config.yaml
d_model: 96
n_head: 3
norm_place: "peri"
attn_scale: 0.177
tie_embeddings: true
lr: 0.00182
grad_clip: 0.5
warmup_steps: 220
decay_shape: "linear"
train_tokens: 121800000
Each number is 128 + 24 x the weight over its row's rms, rounded and kept within 0 to 255. Layers, rows and columns count from 0. Numbers have three digits each. The size before them is the row's rms in percent of the matrix's.

# layer 4 MLP up, 256x96, rms 0.0884, rows 220-255, columns 0-95
104:084167067131142112161113119158098121119061136101112151111140163170168141131137142135108133142128140106160107120128141089116131153140120133090092134132169158155101126140124131183137123114112127131122166079112103153139143129150118114123115156164132141177132128150132123097145129158159122165
107:134150149160125145146135089150151140106098191109142134174150150101119085098097104077125131123149091161132116140170124091158143113128158141151093139100165116147158140117145124122139079132140146140087116146098105124154158094144140158091143140119121160131104158146128137139167117108115107128
095:160089152152152129180115109149105147130139162080160111113128104147130096119121124141120129121141135125161098123097122156124103174173114135091120148079161161139144137147100089162114089168127147128152111119150106132113163127119104151140131119177141105153102102132165119101086125154097125134
106:107126099118130132084169126147117104167098158077125113105094188124146094161097152121075107101087117132151092163138132146073103156123109103135109100134126137132102127150141149118158109131132162155127110122157156109133132094128101133110130169140098118141116155133105140104117137154159104148
102:184141098165098151141134136115130107131135142148136115119172113107117091164081123100119084166145112131125140118136133143154147118111119122164097113117110112075112148141134130116188115166109114175129130108136124149163099146150137135143085132108115169094089135089144115163158125152102132101
097:120094130103100101123116088133113129133148155090128112122107107144112126115113172175127081152123147177170139159188139121126085144080135145124113086107159139109075115100127128136124125081094095147110146123150143116143115101124172146118153110100103132101121139153099106100122124119133144143
100:151116106134087150089117151091111157171125138128108144142119083164121135144122139115142146091133130138162117146094113147120135092157127146149079125146148101090142125107082125138103119147143183114166105152164112130062124134127096107110137164155112125128142104191123146129106127111126149116
090:144117114154124092073070102168142165105126153127139171094110145119143129128118138078079154104130153081119119109105093138137143140118114131136127118138125128161095119140117123085130136123168088164122118098139111110137144159167142083127136088087127103095148154141139126106153112152118135124
096:094148148152100156139154057124091139180091137121176108126119102135115138125114120136100120115112130163140126123122131145130162148142138113108109089142177181072103126140112137135110138134102187152104120103125104164111147146163143134141114100115090136150158143144102111099104135130136127148
093:124161157157162125103149153142144143098089115139137125114072149135169160130108122128148131093106084168172107141134092160112120139111123131124130131150128082140155122098138122139111131091107127135149164162141180103127139186111118088114137120167122116109136125161111115116105118146154124187
098:141111109134139156149098116097090146126099125095074107149125161129136131149115146151116129101148153143162139114133101091123123165106132117153135153129133118125156104053130137110104133103134139113130104135122172118163155114156095147157076095185096138141104163137095156131167153135112125142
096:149130134184090095141150119097148142152104107141110118125090161145111113125131134147159135124137153140141149128088098141093148114150128122125184162117160161087129121149144161167149135157083152107098144163084101133151158122144135120131149108110132124151126097118141126072090116119137136181
103:159156148145160156169126112139131119100124106148157157108152100146129094160128110157188127130148071160138126117115072119118156097142125143081132133121143109117157128100116137133122133122067158164139075091147120123122118137138095172147128116099115130157151137100118151143101141094142127123
103:158137109094154103107121116161112072110145110130183177100114112170099133099102125152133143130131137095123148115174140169116142116162117122165173153139157141145147155090094101179146124137109108152124148125137138128182116127167141095158135126141106134126119128107151160134122123158144128101
095:113085158100090113169121101155147129126113126121144118126151094094139150129107172156154155076102127114156164165135134153127124094128159075160156142121126166130125109126097137128135124133095095100117119161126096141089146118120147136108140149151115089096072112126144153089154125107112132104
095:195126137121134083143154126108133120115130181104112109124099143144111116140089078129149108121145112103126097108164102104106136127142132119063097092130120178113126127128141158132103065145125132168122140145097123139099151078152132110168142142156114134105161139135127159133126099108123130127
089:135178112095124113139142104121143118190123115166096168130136183133139079155132180098135125118123140171146123138132086111103174089119157123115134159153136128137144110087162110122097122114141091123127115074147086138150108118128156177103123130135115121142137111101124148120134115114113117152
098:137162122106162111133101092149109108162147165125130125139101128119139120139149105084134065107152108099121093166120098146160099115134106143141131163132155099122199113127166105114129095135118097110123163126115150151138114154133149095122098176086119134107109115140135133105177105113126136153
091:140169086134106151150130105088152099090126144150134119161167126126099149107085115140151153139114097136131121108119163119150121126138082147157119083086129106125108156145134106088147141125141159108130170126108128083118163133089132154154102113141122108147106143079178096101153110134115110111
097:150141152162132088111115121098172139120164109122132139161182171122114134145112133124150111128176116100137113172103107147139186095106144140138117135169087107108143124093143097116149110152148129093110119119136152137116130188092133091143141164127120123117118121107127184122116145088139134111
095:150151171075126138128138150133114128173109116160117118146129100160103139112117148161118121098119171154117130124182189119165071129138102139120165146132116152100126137068143099130105133134168129117121127130131093147101158133093173142118129166110135112168109123101123111116115133123156114103
098:101116132153133112113173107153143144168120159140184149133106122171141100149138144118112104128119091121120119143116140134075135111114141127150104115115133134114160141162135120143134076111137122147185164117117088118086159145105110119125157136103104086092129127108130086131095098081146115175
097:126133087145177104070129134144059094145155098131092159105148149134149095115151112103072172123142133129118165176165142113139128141139141116121127129133138135171113087122157130100114132124136134122150131144120127120142153105164153137127076161097129118128078118155134112130109133117120160140
100:123147125149146163102100101164124139134113144120091099128108167159159128139135114156100117087098154153106152149119139132134142130145162130159156116105137134153143070150140136133151170110134130092181153149110173142119102095113150153093133136148092164083148141127071104140110143116118107112
108:134137159134145162136173117124110144173142062138124081142168152090171101122151150145143102113120104138141161158095124154128137113134122100125147134137116130079135129145100114116110123138121107119128162197095138131168089135106131170150129122109144141126120136131088183125128101136154101133
092:127113126113127132095140140136070075137171139157139107142118138104119138156115162112150136166138135180150144166129115114134103137161129168141175112140113084078143137117077108103100122107161094124134137124118172092126142089130112133116140163125140167147135098159105125122111137130172112143
103:135119119117122153099145099144143173118115125167125108153151147071134129136146109144147173124093125128151116136186152150118151102143116076118171107133163161140094139080205147152124144131113131095140107119095154113147128148116093128109127125159094132106123140100131152123152108133160144128
104:127103098165105160089145142136119155146085134123137136137113116128144157141154144111092138140111125095164128133117109099094132102134152192145111106127109142106081148092091096111130137151119105124115174099109109113103137101118112177147130090102143102113147124143071126138093168171136137138
105:150156182104095139134147168165156105106145118152118166117144108137133112085104121113147135143162134110137145166141120095140084131158130165094132109115118138137127131103089139089097135141115135115133159104110090101119111093125099111129107144157119145115093117120168138102158124063143089093
092:118142134131128128145117105090097106118116098112118136142078147115072143140075126078118138158130144113124163092121153126155112150145103139136119131192065147110128155146098100100116120127129132116137111152097170190095156109110115106135107141129104164127132139116174130115128123166136121112
097:130178155141151111114173146106213150118121135183123156141111115142162129127113175107129140096115128114090132077143149146095120126123138121100130142113128176102130142139155150148088131118157121123100086129141153119116129130169130133158093124150140170124158128130107171098131101127123125134
105:137119123168185162160167114134156173135135179113110095111123141134121097086125117124115128173110133120133137162116161081115148136125154085130123096118094136129102128139120109134124151158149096134124131102141146142123082126124106111118123113185108133124111125121073065110130130144146082137
098:140101115127140132091123092143155155106154151132118125126142167150160120135113118135140125146139146106180144166110095143157116117115133186139141102186129130121109104097134123113127088163131124083133121078094113167158131186158139118117099154110153120092151098126135131133124119116113114189
094:141113111110133147155128138127092141114136144096147188115138127120149134137078138096171096135135108124143131144151075119107103094122107161153141105148143086112102115131095131115121134124120169132148117099165107150169070111108131119101138133139172138076103162128148127132098080146154105106
099:130162039123156139092128111185117121141125118153086103127108149110105127121107141149125156089120118121150147132153113137131142091117166111095102102156133122079112134163165139176114114150129115133142092124154151083123101170114128102131149157114134137132105141101148115097163126119135125109
095:122156094126123115113123150095122147088157132115123094128129147126131126114132148134139175106091148098157195152119140137154117140111146104137170136105142151128140132138120116162112116068093103123111130123169192103126110128154097148079096140154132144126155115137075110151120110136138078111
# layer 4 MLP down (transposed), 256x96, rms 0.0836, rows 220-255, columns 0-95
098:170177117123162167129149161137152130133127157136148110119154157143158107172102129118111116136119151123150129077178133084109171122154132103103143079156108151118126109146166109124115119101154161147141142089119101140116126093154142128176139114111113108130153162146132138083124114132162104097
103:163103136139111158088117132139148112096167128079094183118126132114147101137118124085181132139152156116116128125136107074121109087103109115134172179154119120158115122143121146152112098116129127125089180103108121124112146108171138142095117086106150128099142119129141128134153159117128126092
096:174172121143121161113155111084106125114105127156119139128150102087149090092143149095161113128127163123139134150167109086108124096114157102172116149157098150102108129142108109118140181142140111152134107118129190127129136130123122123132114160090131157138151134116166119166127168136135082125
105:151118063103172134093171133161129137133137142134108161125116123141121132162134189113130091143132149127130135110150085131113113142100133133176174136189103148132105079117121131113119095122101104137107155129132128159135135103150123088140145136095139085143111170144108154111154146089131129119
103:096121094132114099127164132112122161151118121092110116175107182134111103136138169107131103120127137140130166128106097135123087118139153165143092133177124145121151033162093146097141139153143134110151129142121147095148128131133128110142122074108177135107116123127143104121122144134142115114
096:121133106113164114148126143094111112159120119141134062092131114114119107127141107073120128095169132072087144121126165138126134153146147138129100116149143163143123175153119128105125142182149149120162135116123106113146121149126152115130114156110147124142138105120148211136137116129083160099
101:150160169089144142139125126083127143124114130148116153099188128115177135154136140142143150125093137144094107138146170145154095149122153118130139148135085128093122108149127115116082090165090092119136135115158154130183169118124147125129105146113146145117157138105125107112148152149110079162
093:080103093090104124169133164106120112152141136093110136131119094213121114110133100157120114168142097140145150127148104116132134118133132089115157140161107116081125154150114147161158136099142167118089128097137102105124104123180136120080132109144140141151147139156129116165116134130128130140
097:112145099127140104144134129089159097090141160102080168142138110115135130156157116139122107153149090107106137131104108134139195118137091103092141116164139089131154133122094169119119113160081112169132131150138123116139109177161119074151112157103141114112108105131125147119139106159122119112
091:107128114134133134171095130131156124127129135173112146126161118091077126154135113131152104141112153101178161139111076097115132130114115124096118086098089147133148110130153112167131137100156128127097105100102128112132074103167110164143151147104157097142156124113180109162143128121121150153
099:166134130147100111132129130143165114167142110172160151143090106122103071145135092110144106135102110113131122121163134150071123115127101144165126090099146138136093105102110142139124114124132102086115151144140082123103164132122132128117152111113129135092134174125093078137174148132149110170
101:102092167107131157104108153160118134171099103119118132164139139107116130107157091145104125127135122145134116153169142071138118123116140147087116092119110080184117136099101116111083104143163119149161131124126157139089124109182136146109106143149151111119116099128139163133146115124149155083
108:134114114125161145117136152160156079104166146118093128127108139127142153134105164105130094127129101118128150144097112107123144152133152142135111160181133118101111135159111163105112138054074110121152096095100127131102100132104113139146118116149107107128166100145152113126108101122063100106
102:097099141129099112089153118115140120139107123141140099122131162119110121094130109143099153119151110168113125137109125151081155105078190144142078129120121128128099101113113155115111085129134127120094116147168175154094149137110136113152141099111144113088077129106119104107116114114095165168
096:098144157114079091113094131126114137099132131138095109151126100110142092165108134138150107123116099192124151096100087099112147130162160074147117106148091139172091123133096114168129138129114137166127144143122169170128113104155144132141117164143117139136139107135172111153099113135131117145
098:118128150172110135126135116150086168074143157117123149144172146140126107118143118108136070121139125155112156120113119109144122151139123123100174119181127103117174170125141132146132076080099147143113151124168114149134157159156119115112121096108162131132153130171141137118119101103142081135
089:135103149124142124094101174142179127057183141106165149103141098144153130102118094110121114110131120125116140102116154166129116143132109124132107161140138116142094084135105145094114134117102138126139131138152183167130118166129087092144114119159118141103156190121127135098113104129126128129
094:136121104099112151119108105122108141120133164160140084144151162091120121143124142183125153132144164127129114129171146123145190141160133121101123141131169128151136105099125100116110171138139151146104153111136174144153139155169140121103154082132090129178095139124127115145128114141073146163
096:158141103139133131106131114130126108149111104113132142157073113127121143146141075093140105150108118167120119176107101191112155112170117126124113089100138129130118139148108131115082127096117113173098149075124128155118102157125117159136150125110206138137142140150110111155132104113113133111
097:137109158110131159097127144118110100150129165082120091109100127113094136174149181119086128138090082156143123146092120096137141135118110127134108131119164165125115144167106104142162179149150179120148112124133107120105122081133128139090132088143127150116132161102157099124124159121106131138
101:122170182168132144171120150115113099179126159143111087132155136082134137166112116154161129144110095129129121103114120136124126128184078128114105090136111132129126138150158099100129170113134162139178136166085093145115122128138115145146100111129114136137085124128104105145150143124132119091
094:148108110109104100155195136142149121170116097105126116173108180124132134132138107077108147157133141130182144121123105105095124112134136116125132122139114122119135110090119123136158086106129147133085140112132125125118159100111175102078108113164085133152113087111127146111181130126121135101
087:106146119116145163116150087130118125107160135121113165183135116120134144136127129103137156147106134124130113144119129118114190095168151098086130145146122129132100151159110133145130130145136157131115120164126124112145137123130099145152143077170196104149118102126061138104121104112116196130
090:112126124135098135157124131104118135123168134123134105132154101131117101143094108144133131189125125144111114131144155155141255127154111108132128099133130116142118083132111125127134164172145161133102148145158136120133117161128122120120160129149144132162103109128131144111113164118096130169
111:126154144135156123140143123130108135161103086113148084079146157118144133129110105159129138128132139110152088146120122149137123127131105128083111084158164111077085170136123120099149111136159185146155148198132130106153100119132144148156138090167146137153129097125128143124161103112121121144
090:116116115186117121153138100100157177144064112136157142108150114171152112096129138186124146111151117091116123110110115119127126140119136089156089164108158131134136126150155161112117144118131154166121120107106146136124099118108123138109130111144101076109120122084126138114138144119077075134
101:119118159144185143098131146111124108132091116148124117128108148103099122133150128163116098124107143113125128138112132159137111109162120120113145173139067084146111111108114104093107100155097155125171154153166085113159156190097086161127159092138155126125133146132129119124105103129142101114
099:131141120142115075129116118117149109109135102122155109156120126133102144150145131112143075129150116146121111150117119149136114123152099167122109090119145142112078212116127131059111108136110165134110116168104091133139174073163118127094111132142140132118123133161144118134142165148105148119
107:156140137136115083133119147143128131146124077123127117085126111134081109134161147143148117138108080168105125174147169084111138061122099111113126154133111159112111138122096134055108158156118142106139146130137137138130124097117098150089129106117094147146126100128166131124140132096109101145
099:139158145105102121102132130214128137177128144135120119140149133176136102123123162142103138101141112100149142100138137128154155094112119119147161131082146082115108165136104110165133162134112152133120153131128140116106109144139181152098144126118081122127126126102090136161127099151180108147
098:156170132160158109136148113128095139131084117115122167130125155088148138143087112118119127102137142073105111098154127120121071155110123096137121132152133116123116187158133161147153138111121112118140158138119139114108081110107110114167103156139115162116125124120115104160173101120092102076
097:106131159171115150092133121116088139119139143123147103167149128148104133108107151105121151113192118141105147121134116102135122148102149104100097147113100156086089159136138130128128124100122108174139149148177134158165130150101097111101135121148178109139136166139084108127152105180156128136
096:127157109107136109136145145111133186131101121185091107133125182127146121131104111131113120111132173172103151111148114130114184150089113099106145164149124089131138154111165121138132152111151165117135122144122187121103107141129161111097113114117106124152106119116103097127130173161137148092
094:118090105142086105134135124156175161073129125096111133131127105147118088122133134102095134099135144088138147145123136144147114161159109123106148136084118147157172131115113104126160154161109108117130116132157135172110118132137177119124133157148143167131124126172110107104197172137157116128
100:120105110116115132127128140163128158105158155131150121128097127120131100124122092128127138129131115122113106157129102122147207151136118080141130120124162132153102202138190110115140149139146130156136146146116127116091163116111110171119138106130055132140087128120166127110113097144161130158
096:065179146182141103109115161139175111160126123147113121135117160116106113150136136157125103100151118105164128119120155115120122120102134193154123110111134144109106107128068138145158099116107116103121153106090130119147142106167080116149133125164138132120134145133134101129171100085133124111
# layer 4 MLP gate, 256x96, rms 0.0882, rows 221-255, columns 0-95
100:145127151123127137162153085130116121143144091101149132103137096130104105184107128111161105118163164125139102112129121095103104109146131146131145143153116120126142151120167159151137087114138108106122113180127086145103075130095107092118109090156139128106155081145123096126100141066145111114
101:118139109092102133121128098134119092115133087090130123165119110125108183156117137098110117133119108111141144155137078124128121129135123099135134147145110104155128145115162136082137135140190058125132128186114132114129135132158164139099120095142161122147123139121165175116174108109157163121
100:109110128149078149155119161089143153136119124059096131141097136166105123121094149189148143112160136155117135131099126081099108117109125121147111121130118152131106141114134143110148138121131150124117154125146139080104082136160133111111153122141143131088168082126109082173146120117105130159
098:099151114124107167137123122117139117127101126109131136130093095102110145127117134101127113181114161159146110122104116114156200144112110105104106120166130094137147157157142144123123137123092104077140135143148109153191143132152157202119119145167143139140131125088122095137126117125172123125
100:141158139099130114161165113157137116110114111174115116121079118105109149116089105126167128170171169169120106123114147151150116137133153130131122115111109183151097147149128162124159133170125100081098140099118096086149116148132171100154137152121171137125154121126141150147126167113127142135
101:103151083139131126110059160133134108121138098114126125113124187066136103097132124140128131138130137113120145165104101154129180126098117144137120127151113131138125140156122108077143168137143148138109150141128162112149109185127134106150114123137170108152184183116105122121162144134139136128
102:162119126168137167108131126133075130107108129141126096127136132140100119090137146153149144101065140152072136091203103131111138118119145105162105133117134126128159150109155129106123139124118118142117134137162148088137101124160103120163157150140124156126160130122122120093145114171098184121
103:107095128142109137096117139122116136181113089152154129120100098122134126078115147104148134102148168135111144146129154110131127151143130107122097151155124182126055123114111112118181153143101103096104117068119144111087129136130106115117113070125127162118130136145120096122097123156111097131
092:151118105183139120114132118107111163144168094133108165095113154111153108084138127146121126071095137125145122119175085151142143119122140165121168143094136090152146154104118148106117120142136094123153128082158108126197152135135132130136121088151099132121113152149091106105120143106145119127
095:115143130144161097147189125108215102113136127162138143131145145116128130103119118117093131067106134166121108095131165115139109153133155110081143155148121123154107160158127111121119098149127138133073122117124129126117086119142109141150167118112144149115111143125126075131093115140152120094
106:127146112165136108090083116092127104142113127115084155159107154086114160097149130155151162138124114142133156144137114142113109118183151131130134140128119115133137132085100101150089102110165112136095144155105166071152140119133138134092158121125107127113130101106155163140061108140123155119
108:160113162125114139106140088093106153132118137115140112107121142184116145112129115109140177118141115158099152097139171123147107152149175119172137112143130146175143154143110098145164138155154126125112110133107136173071129161148188137113145107114116146126104080154137093134144134120139153115
104:190106131151121176138116135157125108118119106168137127103125110112117115102125123135139138128130174127142103058124130082107130130144105110163144104126138090141086155093107125122175094111127129126096119096078118123160125123144109110103136124123141158172142166129146167087097116152155142110
098:210141134154110112146090082086128139128139130133115136109148166114126154153107098095145111121108099074102115143134122105127152127122111126112121095109164102120100143113147131080141111118144101141139139156066107137141147145141090144146144110171125148119132129083163140087153140112123142143
099:164126097107117134095134113128166170131114114130119152117159142146150130125140130150128126138101109124115140130132131141154132140101102105126136137150132128083169133150147083103134140127105144113107156117171112170135071111101114057140084128141172122101170129100134124157106115162149061152
098:132139146126154126126145105113113145139128096143119126109137123136109141083118110127116120128136131148138146137125109161136100141123194115117114127127133138146109136177189141128153109183153156123125077192117064129105147126119136178096120124104187122122142162124150118182155156116124138125
100:155174151140132127140111131143160149130153076129151107129111117137131137102117103103120141130152180099108153114160140159130125125104117138113124121147066105102162102152161110107145134121124103121163095139103129160063163129157165114088115133121136093094151096141129105150125089104115138087
087:178154155128162142104112152107158103150062118139132161163105113156108113130155072090117103165108151131086119126138129183107143137120140130139123135106158151150145130154107143110095145129150099126128125110115142142145116160110119173113133113104176151115131151124159090150096121101111165129
106:095136119132140106132126144054120132079147102094097141134102123115121131185118143103128108120073137096099144132169131133145155155077122101105112171088141124120153137144157100111135170113166177128121126120148151119116088107128115095117111147134101106135110158098102107132119107141146123132
104:173124134140115153124176156133120136150132152085107103118117113119114090099119110091143094105108116138118192132109126114132186115118141139113120117123099135098129154117145091150122125124114128154106144116100161130153116122126169110144096139185064158090108113109125133147123150085115081119
094:109154134128122159137109118088105135096109145144198139126138131149146098125133104153137058116172091127076105117152124138117130145151159163154124108143152138141106166148115099148110123102103145153132136166089083129143123129114121136126122123121168132085162153106170109138103103155124138111
091:111123121098113122135147139152122113147165113120151110132124148129105158092102097124146142111105095130087156106145174159095092146120139121108096079113118134104144135087161128154177173122162140131138147119112182118158145122163172159106092127131065115113134128122134107117146163098142135117
109:111141098131146099090135104149140104177133138130129118132096156091135110128132138129103104125147163135093138143133151118143125142082167105101127130073121082141177116144175111129124117091167116110144128150122177144174144073089154129110093148117123126114149137134144112143176103134106135138
108:127117132124120170143088143143114127107154086143127107144143105109132179089090138145149167143134130120101131102136169130120139147133151156113075099129116096099119138135112081172137113132142132100079137096111120134146177113126121142114050093128137139137135137103120126172096111120134133086
093:143138156111124145158114136198144117139165134087142127132114153106123116119119120146090164117113115122136167051155156101124117133133176167115134179099130122129126123128086129131143140186124125134144123131107167105099157165147147142127110119122163148137148149152113128111126121103171150167
100:164164132162117091133124136131140148130187121165133123098130106131106156129147104136207108086138134133108151120143077122101128134124146174119073109129160162122139137081143125152133106085130103126096131131116133123103127132089104133162090150090150091108118116108133135143155127128149147121
107:110166177151151122133088141106152100078153157102144076126165146134104110149125119093125116124088130122115118086139157146108122161130103156126117108097113118136164112151118114141121112101188110144134131141176099122150120112142192141101129107114118106099124113121120081145161115143122159124
107:126126153132117077137107097123119197151162124145141116156124110144132125109050096127159126142144113158112147124121142099141145136122114117156110101124108124108127135156104120095165112080154115135144146158118112177105097101128124107084157114115159152150117096153138121161107093111163136157
093:138164111112180096090143146165105106128148124119138115090137107112093119158132161145135123146152130125109176110149098143160138146094147172111164126140088060117133105149141141141136120117091084131126118142135123155100118147108163130117124137108095192118145094130112107133143123168122148100
101:160146117089134130124096127153101103104115128135097115106138143106129136126136116133112098128069143106089150108094108090142142142134142128164139179148070101144122128111126068106164112137103130099163158129157139128119091115121142147093144084142153119078106111136137108123117146143124073098
105:179123185112120086104117104110107074128139132105120128161106105141116159112117118094158129139128104150142152105102103120137133125114124132113108163146112134115089150161165160124179136109135099128127081135080174151115136096085160115082130139119089116117114122145151123140090115097137116127
098:104155152118085122125138126155106161123119127087144141079107094148112148126105143113145121159074140091128142123140147156083101163121127126139074118088144152138098139160153118115165186137157122101131134087100090121127185144125128127114159142116118124161169113125130119116132173136124123121
093:137128123159125131143080096157128123153124124133120087165133115107093142150136152096147092153174156145116131128115129125103103109119171160177124126167158111158139130141137101108132137086132169119128147135142151106165155117127106129138095162176110139123078182106152138180126158118138134110
093:154137117153119111138130108133135132133124122079091117114136150169070148142104156156113081138159139182123153146171143135125155114103155116134133092150138128090163136146098121156137135139101185108161083136139141113128100134138097073086154136133144128154134084144116120148140129113143116091
101:106097160153087158148131184125150126124120120101123093115110135102123120149148131167162131144117117163145134144115135093106087159110126161168122077090128108114132131144080124122174150150073124110098140092102156125124110134147140147135162131161099148127107153150125124104127111088143101094